{"n_layer": 11, "d_model": 192, "n_head": 3, "n_kv_head": 3, "head_dim": 64, "d_mlp": 1152, "vocab_size": 8192, "activation": "gelu", "norm": "layernorm", "norm_place": "pre", "norm_eps": 1e-06, "positions": "learned+rope", "rope_base": 10000.0, "rope_fraction": 1.0, "qk_norm": false, "attn_scale": 0.125, "bias": "none", "tie_embeddings": true, "parallel_block": true, "init": "uniform", "init_std_qkv": 0.02, "init_std_o": 0.0, "init_std_up": 0.02, "init_std_down": 0.0, "optimizer": "adamw", "lr": 0.00154, "lr_mult_qkv": 0.4, "beta1": 0.9, "beta2": 0.98, "lr_head": 0.00626, "grad_clip": 1.0, "warmup_steps": 261, "schedule": "wsd", "decay_fraction": 0.68, "decay_shape": "sqrt", "final_lr_fraction": 0.0, "batch_tokens": 16384, "seq_len": 256, "doc_mask": false, "train_tokens": 156000000, "steps": 9522, "dataset": "wikipedia_en"}
Each number is 128 + 24 x the weight over its row's rms, rounded and kept within 0 to 255. Layers, rows and columns count from 0. The size above them is the row's rms in percent of the matrix's.

# layer 3 MLP up, 1152x192, rms 0.0887, rows 97-105, columns 0-191
size [ 98  85  97  82  78 122 102 101 103]
[[136 122 122 141 127 150 119 153 115 123 100 133  86 140 126 140 155 140 158 123  86 107 102 147 134 126 129  99 123 142 130 133 102 109 148 120 133 149 171 146  96 116  81 128 122 140 167 132 108 140 157  93 119  73 106 122 109 108 167 126 110 123 118 106  96 162 118 115 141 109 166 135  93 115 131 119 110 159 135 132 125 157 159 105 107  75  78 134 124 159 145 143  74 135 155  97 111 105 146 170 152 167 132  89 130 156 117 115 123  86 129 178 145 190 131 112 134 127 124 133 152 106 126 181 110 125 111 115 136 188  93 147 137 118 139 136 115 136 155 139 148 108  87 100 169 107 154 110  98 145 160 110 145 183 170 116 102  87 110 121 137 120 158 128 100 156 121 107 103 115 115  97 131 100 143 146 104 118  81 153 139  94 149 149 138 139 139 118 134  97 103 159]
 [123 120 101 111 129 167 153 140 116 125 124 133 121 153 101 183  98 118 137 136 104 123 146 134 136  86 104 141 107 121 112 137 135 112  68  90 108 107  57 153 109 118 126 134 140 114  93  95 129 140 130 161  99 122 127 130  87  68 123 142 104 125  95 157 120 120 194 132 160 120 162 128 125 147 157 149 119 139 123 100 110 139 123 122 148 120  97 132 157 141 162 113 119 123 110 162 124 170 120 128 120 150 146 128 158 137 117 138 137  88 130 172 126 104 157  62 116 140 190 119 186 127 114  83 123 178 146 122 144 117 123 143  58 150 105 165 158 124 134 132 135 133 146 105 118 159 154 142 124 154  91 116 150 121 167 134 102 143 140 143 130  98  98 147 129 110 145 134 125 130 146 126 118 123 158 130 150 123 155 165 129 109 153 159 106 160 173 120 128 107 149 127]
 [154 122 121  99  98  92 117 129 124 133  87 112 150 163 113 130 115 152 122 116 116  97 118  98 141 137 108 120 132 147 158  72  99 134 123 129 154 153  71 144 164 109 100 128 115 157  94 160 145 136  45 118 148  56 146 103 108 142 139 116 122 128 121 124 136 124 135 125 122 106 117 100 157 122 143 113 126 134 114 114 125 131 114 143 115  95 154 124 149 135 134 131 136  71 130 140  76 132 168 179 102 148 153 124 176 160  87 120 100 118  92 130 116  85 143 124  88 110 120 118  94 155 123 117 117 126 114 123 146 133 147 128 130 135 123 149 105 143 125 155 127 126 151 126 161 132 151 132 167 122  81 153 183  95 113 145 117 152 106 158 166  87 135 118 200 125 138 103  99 128 112 153 167 135 150 132 149 108 109 162 148 117 147 141 117 128 166 119 147 102 152 105]
 [146 116 111 134 144 133 157 165 109 109 139 122 100 119 115 143 151 121 146 150 139 131 122 104 123  88 114 121 109 133  93 131 121  86 134 118 122  99 131 156 104 118 125 122 125 130 134  93 155  95 140 138 132  91 146 148  82  63 114 137 122 103 136 139 117 136 144 138 160 118 128 170 121 136 140 153  81 117  94 134  95 117 126 117 156 106  79 153 134 106 160 129 119  94 120 160 128 106 132 165 113 109 177 171 106 142 106 122 121 139 146 155 101  98 141  88 144 135 118 146 116  94 139  89  90 158 141 101 127 117 161 149  63 119 118 153 135 138 135  83 133  99 160 105 145 178 126 118 116 138 140  93 131 141 144 137 124 123 165 181 141 130 141 159 118 140  96 147 133 134 141 132 101 180 119 191 158 109 135 164  73 141  69 150 127 145 127 154 168  96 103 136]
 [148 147  97 177 132 137 107 168 102 124 127  95 118 157 141 145 113 142 172 155 144 113 135 102 133 116  90  93 127 141 107 122 133 119 139 139 134 151 141 154 107 113  97 133  86 159  94  96 113 111  55 101 140 117  85 118  82  96 127 139  83  92 134 138 136 137 121 162 130  95 144 102 147 152 149 131 154 106 127 127  98 116 140  90 131 111 131 116 175 131 174 151 120 124 164 105 115 148 134 142 115 173  96 122 158 144 116 123 105 141 177 145 119  99 108  90 105 154 152 147 105 140  93 155 124 162 142 149 141 127 139 138  97 146  90 156 157 158 166 108 116 126 136 126 193 136 188 118 133 141 114  95 140 107 125 132 112 152  97 158 116  92 102 142 144 101 121  82 107 131 158 138 120 146 135 167 167 126 101 136 127 111  99 155 116  95 133 136 138 133 149 126]
 [109 154  83 184 132 165 151 190 115 144 108 126 122 136 119 169 118 132 190 127 133  87 159 117 137 152 133 124 136 161 102 136 149 122 145 151 120 126 136  99 134 167 110 105 108 133 139 109 131 139 107 165  96 108  51 148 135 107 166 148 117  95 132 144 102 118 105  94  96 106 125 105 150 123 109 110 130 131 147 101  90 150 129 107 144 121 139 158 131 162 147 144 100 117 151 167 143  94 148 119 117  91 151 101 135 124 131 124 109 138 172 131 113 145 144  82 112 137 180 116 118 135 140 122 131 147 187 131 154 133  92 139 145 141  95 146 136 193 117 124  94 114 175 117 152 141 153 117 129 117 151 126 121 122 138 160  82 146 103 135  97 112  98 146 114 114 156 106 137 113 137 118 149 111 124 164 117 126 100 128 112  84  88 139 144 109 164 126 131  99  98 160]
 [125  88  96 151 131 131 152 147 146 177 129 145 115 151 171  95  99 116 119 163 117 132  79 143 162  48 113 105 127 131 120 104 110 129  98 106  86 146 134 164 149 114 109 135 153 117 139 116 153 157 139 107 136  64 124  85  95 107 148 158 111 137 145 128 182 134 151 132 137 106 174 128 109 114 135 120 113 148 103  94 120 130 107  66 171 104  94 108 139 112 136 122 114 138 135 121 158 148 119 183 133 166 130  89 182 137 125 110 114 131 109 141 120 177 115 124 131 133 126 144 138  84 168 136 128 138 156  98 111 148 116 127  97 153 146 162 111 129 115 143 118 122 103 109 153 104 134 125  92 181 134 142 120 125 146 130 119 102 142 125 107 123  91 118 139 167 148 103 139 139 133  95 148 124 150 117 152 154 108 174 117  94 133 136 140  93 154 152 145 132 158 110]
 [107  80 116 164 105 153  99 164 128 151 120 103 130 118 105 125 118 158 149 138 120 152 177  72 158 108 139 126 124 129 106 130 143 137 145  97 104 108 106 137 133 105 134 122 116 151  94  73 154 100 100 165 125 124 135 142 100 113 139 151 117 123 105 130  94 134 146 137 123 106 117 147 124 141 144 163 159 114 106 146 134 133 143 149 167 116 138 129 160  47 123 107  92 156 152 165 132 155 130 112 146 106 102 123 102 139  86 117 108 113 170 139  79 123 137 117 155 145 163 160 112 155  95 130 136 130 151 113 144 121  84 155  77 103 122 125 155 147 133 120 135 135 176 108 181 146 100 153 137 102 120 121 132 129 128 146 170  99 151 138 137 123 156 172 111 101 146 110 139  87 124 177 142 179 133 139 128 118 103 138 125 151  88 104  98 102 110 182 133 116 122 135]
 [131 152  92 150  83 151 158 150 106 112 159  88 165 153 157 145 139 145 173 151 160  73 138 147 159 139 130 106 149 167 137 145 146 135  91 121 135 181 128 150 141 114 121 100 119 127 154 114 153 165  64 139 100 145 111 111  92 128 123 137 100 120 125 119 114 141 203 109 154 115 124 169 131 143 114 127 138 108 155 108  87 122 121 129 114 119 151 120 126 120 144 156 116 129 144 124  90 104 144 128 119 115 133 127 142 120  94 138 115 131 108 150 102 110 154 103 160 139  92 132 108 140  89 112 105 150 147 136 108 127 128  95 147 140 112 144 124 153 138  94 120 160 115  73 153 108 120  88 103 133 139 134 148 143 139 115 120 150  67 227 144 128 142 170 107 109 155  88 106 134 137 120 143 142  93 147 109 130 118 116 146 101 102 152 103 117 155 145 119 117 124 117]]
# layer 3 MLP down (transposed), 1152x192, rms 0.0806, rows 97-104, columns 0-191
size [ 93 113  98  91  96 124  95  89]
[[136 129 140 133 134 136  80 119 142 125 117 154 123 145 116 107 103 125 114 152  85 129 118 147 101 193 112  88 124 111 125 148 161  95 146 140 145 175 101 104 157 104 112 114 137  97 108 153 132 125 132  81 159 191 116  97 130 148 130 103 130 137 114 133  80 131 118 109 133 165 122 114 159 100 172 107 132  96 148 137 112 126 149 165 147 143 124 113 119 151 144 140 139 136  78 118 172 130 124 122 144  84 129 114 149 112 147 144 143 137 132 148  99  67 165 109 106 142 170  96  92 141 116 141 150  55 138 133 139  90 189 135 147  67 119 122 127 105 126 115 121 144 169 154 147 117 118 144 170 113 150 150 158  91 141 167 126 144 153 134 119 137  99 116  87 130 136 104 119 114 134  81  99 115 142 103 136 132 134 163 151 127 119 159 149 124 139 116 101 131 135 135]
 [128  90 109 121 127 143 149 151 162 138  84 118 124 146 132 141 153 189 172 122 135 148 151 130 143  91  66  81 123  94 140 121 147  95  89 111 132 127  93 149 119 113 126 112 130 166  87 114 142 147 151 104 138 144 127 138  56 116 151 125 122 101 140 124 133 115 160 149 111 108 146 132 118 133 125 114 132 105 117 126 171 160 163 125 130 147  73 120 156 123 183 130 122 124 133 145 135 139 132 141  96 106 125 116 142 108 120 137 126 135  70 176 112 118 118 104 148 132 112 203  91 164 136 138 122 167 172 160 110 151 139 128  69 128 108 108 129 166 114 101 132 138 120  80 138 147 118 121 128 131 147 119 137 104 158 171 119 118  95 135 123 146 117 125 120  97  89 115 138 166 175 117 111 143 102 166 153 105 110 135 126 113 129 126 114 118 138 176 142 100 112 132]
 [ 82 107 154 150  75 132 115 153 106  92 134 119 119  88 133 180 124 118 119 114 156 118  91 103 110 120 143 127  88 100 106 133 151 121 160 125  94 120 131 134  90 160 125 131 136 152  86  94 117 106 155 138 144 163 116 184 146 111 158 129 138 136 120 134 141 146 125 153 160 144 113 137 134 159 134 159 173 100 132 154 125 104 150  95 132 140 142 137 129 183 129 116 129 149 133 106 134 144 121  90 126 119 126 154  97 149 171 114 183 132 161 128 116 100 123  94 191 137 138 112 120 122 130 127 134 164 123 118 128 112 121 130 136 127 127 151 120 139 123 112 154 116 131 163 120  99 106 124 107 131 175 143 100 151 149 102 102 126 163 122  95 167 151  97  80 119 180  91 168 119 106  94 129 103 167 159  90 143  98 129 154 102 175 110 149 133  84  93 112 157 127 132]
 [120 119  96 151 112 149 137 120 144 140 132 107 113 123 122 151 155 118  92 139 142 144 122 122 112 108  84  40 126  99 124 147 106  89 119 137 127 100 119 130 133 100 134 134 123 206 128 117 143 159 141 122 135 155 125 155  65  76 149 153 105  86 156 152 125 117 152 117 146  81 146 145 105 113 149 131 103 106 151 144 123 153 129 104 150 146  83 147 129  91 215 132  99 113 143 145 159 102 118 136 106 109 117 103 132  98 111 114 134 156 124 163 118 137 129 106 146 147 127 189 139 147 137 136 120 130 157 145  99 133 128 140 106 117 128 149 110 116 136 102 117 133 112 114 142 145 126 103 161 119 148 103 138 130 143 166 117 141 110 180 147 139 117 126 139 120  95 110 161 153 169 129  86 144  87 148 162 113  88 140  75 105 105 135 149 128 128 140 135 114  91 156]
 [112 113 152 158 133 129 136 156 130 149  86 107 114 125 139 146 142 153 160 157 132 155 135 108 129  94 106  75 151  88 113 124 139  92 112 128 126 140 128 118 106 113  95 123 131 188 118 113 147 123 108  99 109 107 130 145  89  92 153 170 125 132 148 119 144 140 136 129 116 106 136 136 112 129 106 129 158 111 118 103 136 139 123  88 136 137  83 126 152  82 213 150 107 103 162 150 114 139 100 143 113 128 134 131 136 109 134 120 128 130 120 197 151 132 140 119 144 125 140 168 151 156 116 145 139 122 133 150 108  87 137 116 103 101 159 116 136 182 157  98 138 167  98  87 167 123 118 100 131 114 125 104 120 121 126 147 135 150 125 128 145 150 119 111 140 124 154 104 129 128 151 145  96 142  30 148 137 115 105 113 109 146 111 113 117 122 134 212 151 122 111  83]
 [139 103 138 138 119 195 151 113  90 128 116 134 122 142 131 150 107 146 132 128 137  73 153 105 101 165 144 157 152 143 126 142  97 104 171 157 151 105 121 150  81 122 140 123 121 138 121 115 120 141 133 136 133  87 137 111 170  94  97 155 101 109  98 141 129 116 115 133 162 113 135 124 129 147 128  83 101 140 124  96 104 103  98 137 139 133 166 157 121 152  68 124 119 132 105 147 140 161  84 133 157 131 169 105 143 117 143 154 107 177 140  16 148 118  83 153  78 146 165  63 134 113 138 133 134 146 150 122 151  94 128 147 168 117 154 150 120 133 144 125 142  89 133 108 129 101 181 113 142 128 176 127 150 120 156 133 110 138 118 116 134 137 150 126 120 165 121 115 108 126 123 113 126 103 108 116 117 141 131 156 123 132 113 152 110 137 124  89 130 125 127 136]
 [153 136 126 130 109 133 122 173 116  84  81 110 132 158 136 115 156 100  92 105 122 121 114 131 116 143 151 117 121 104  95 114 113 110 175 121 124 155 148  90 151 105 138 114 105 139 151 115 142 140 132 168 136 115 168 119 157 130 126  84 145 119 113 163 151 171 127 140 138 137 133 109 128  93 130 168  94 143 121 118 134 127 153 124 105 134 135 139 122 130 154  97 118 120  88  81 169 119 152  88 160 160  76 192 162 168 141 153 161 110 109 128 102 126 149  99 138 119 144 121 122 122 119 134 100 111 122 137 155 139 102  76  85 150 120 125 117 122 128 111 103 131 138 127 123 168 121 134 102  90 144 183 154 120 114  86 121 160 137 123 178 131 143 108 107 137 117 113 110  72 123 157 123 152  78 144 104  86 122 190  93 159 130 133 144 140 140 135 126 171 149 115]
 [137 186  92 107 148 119 125 145 121 133 114 110  82 103  92 117 125 138  96  94  93 138 100 114 168  76 152 149 142 108 120 130  93 126  86 115 134 136 145 109 144 123 172  75 108  91 134 154 129 104 108 119 138 105  92 128 129 161 113 144 135 145  97 139 142 138 149  68  87 145  63 124 127 104 130 142  84 147 141 124 152 150 117 112  78 185 109 145 130 139 118 143 158 121 156 127 123  84 154 120 135 192 115 133 154 141 130 119 130 158 135 120 140 116 153 138 132 162 107 117 149 141 115 169 143 125 110 102 130 155 146 142 133 178 153  81 104 148  82 136 125 134 125 176 126 117 128 154 131 122  93 132  97  91 103 162 139 138 172 149 141 150 132  95 138 145 131 134 140 162 118 127 107 124 170 100  97 147 137 153 138 107 156 139 113 152 118 113 134 137 120 105]]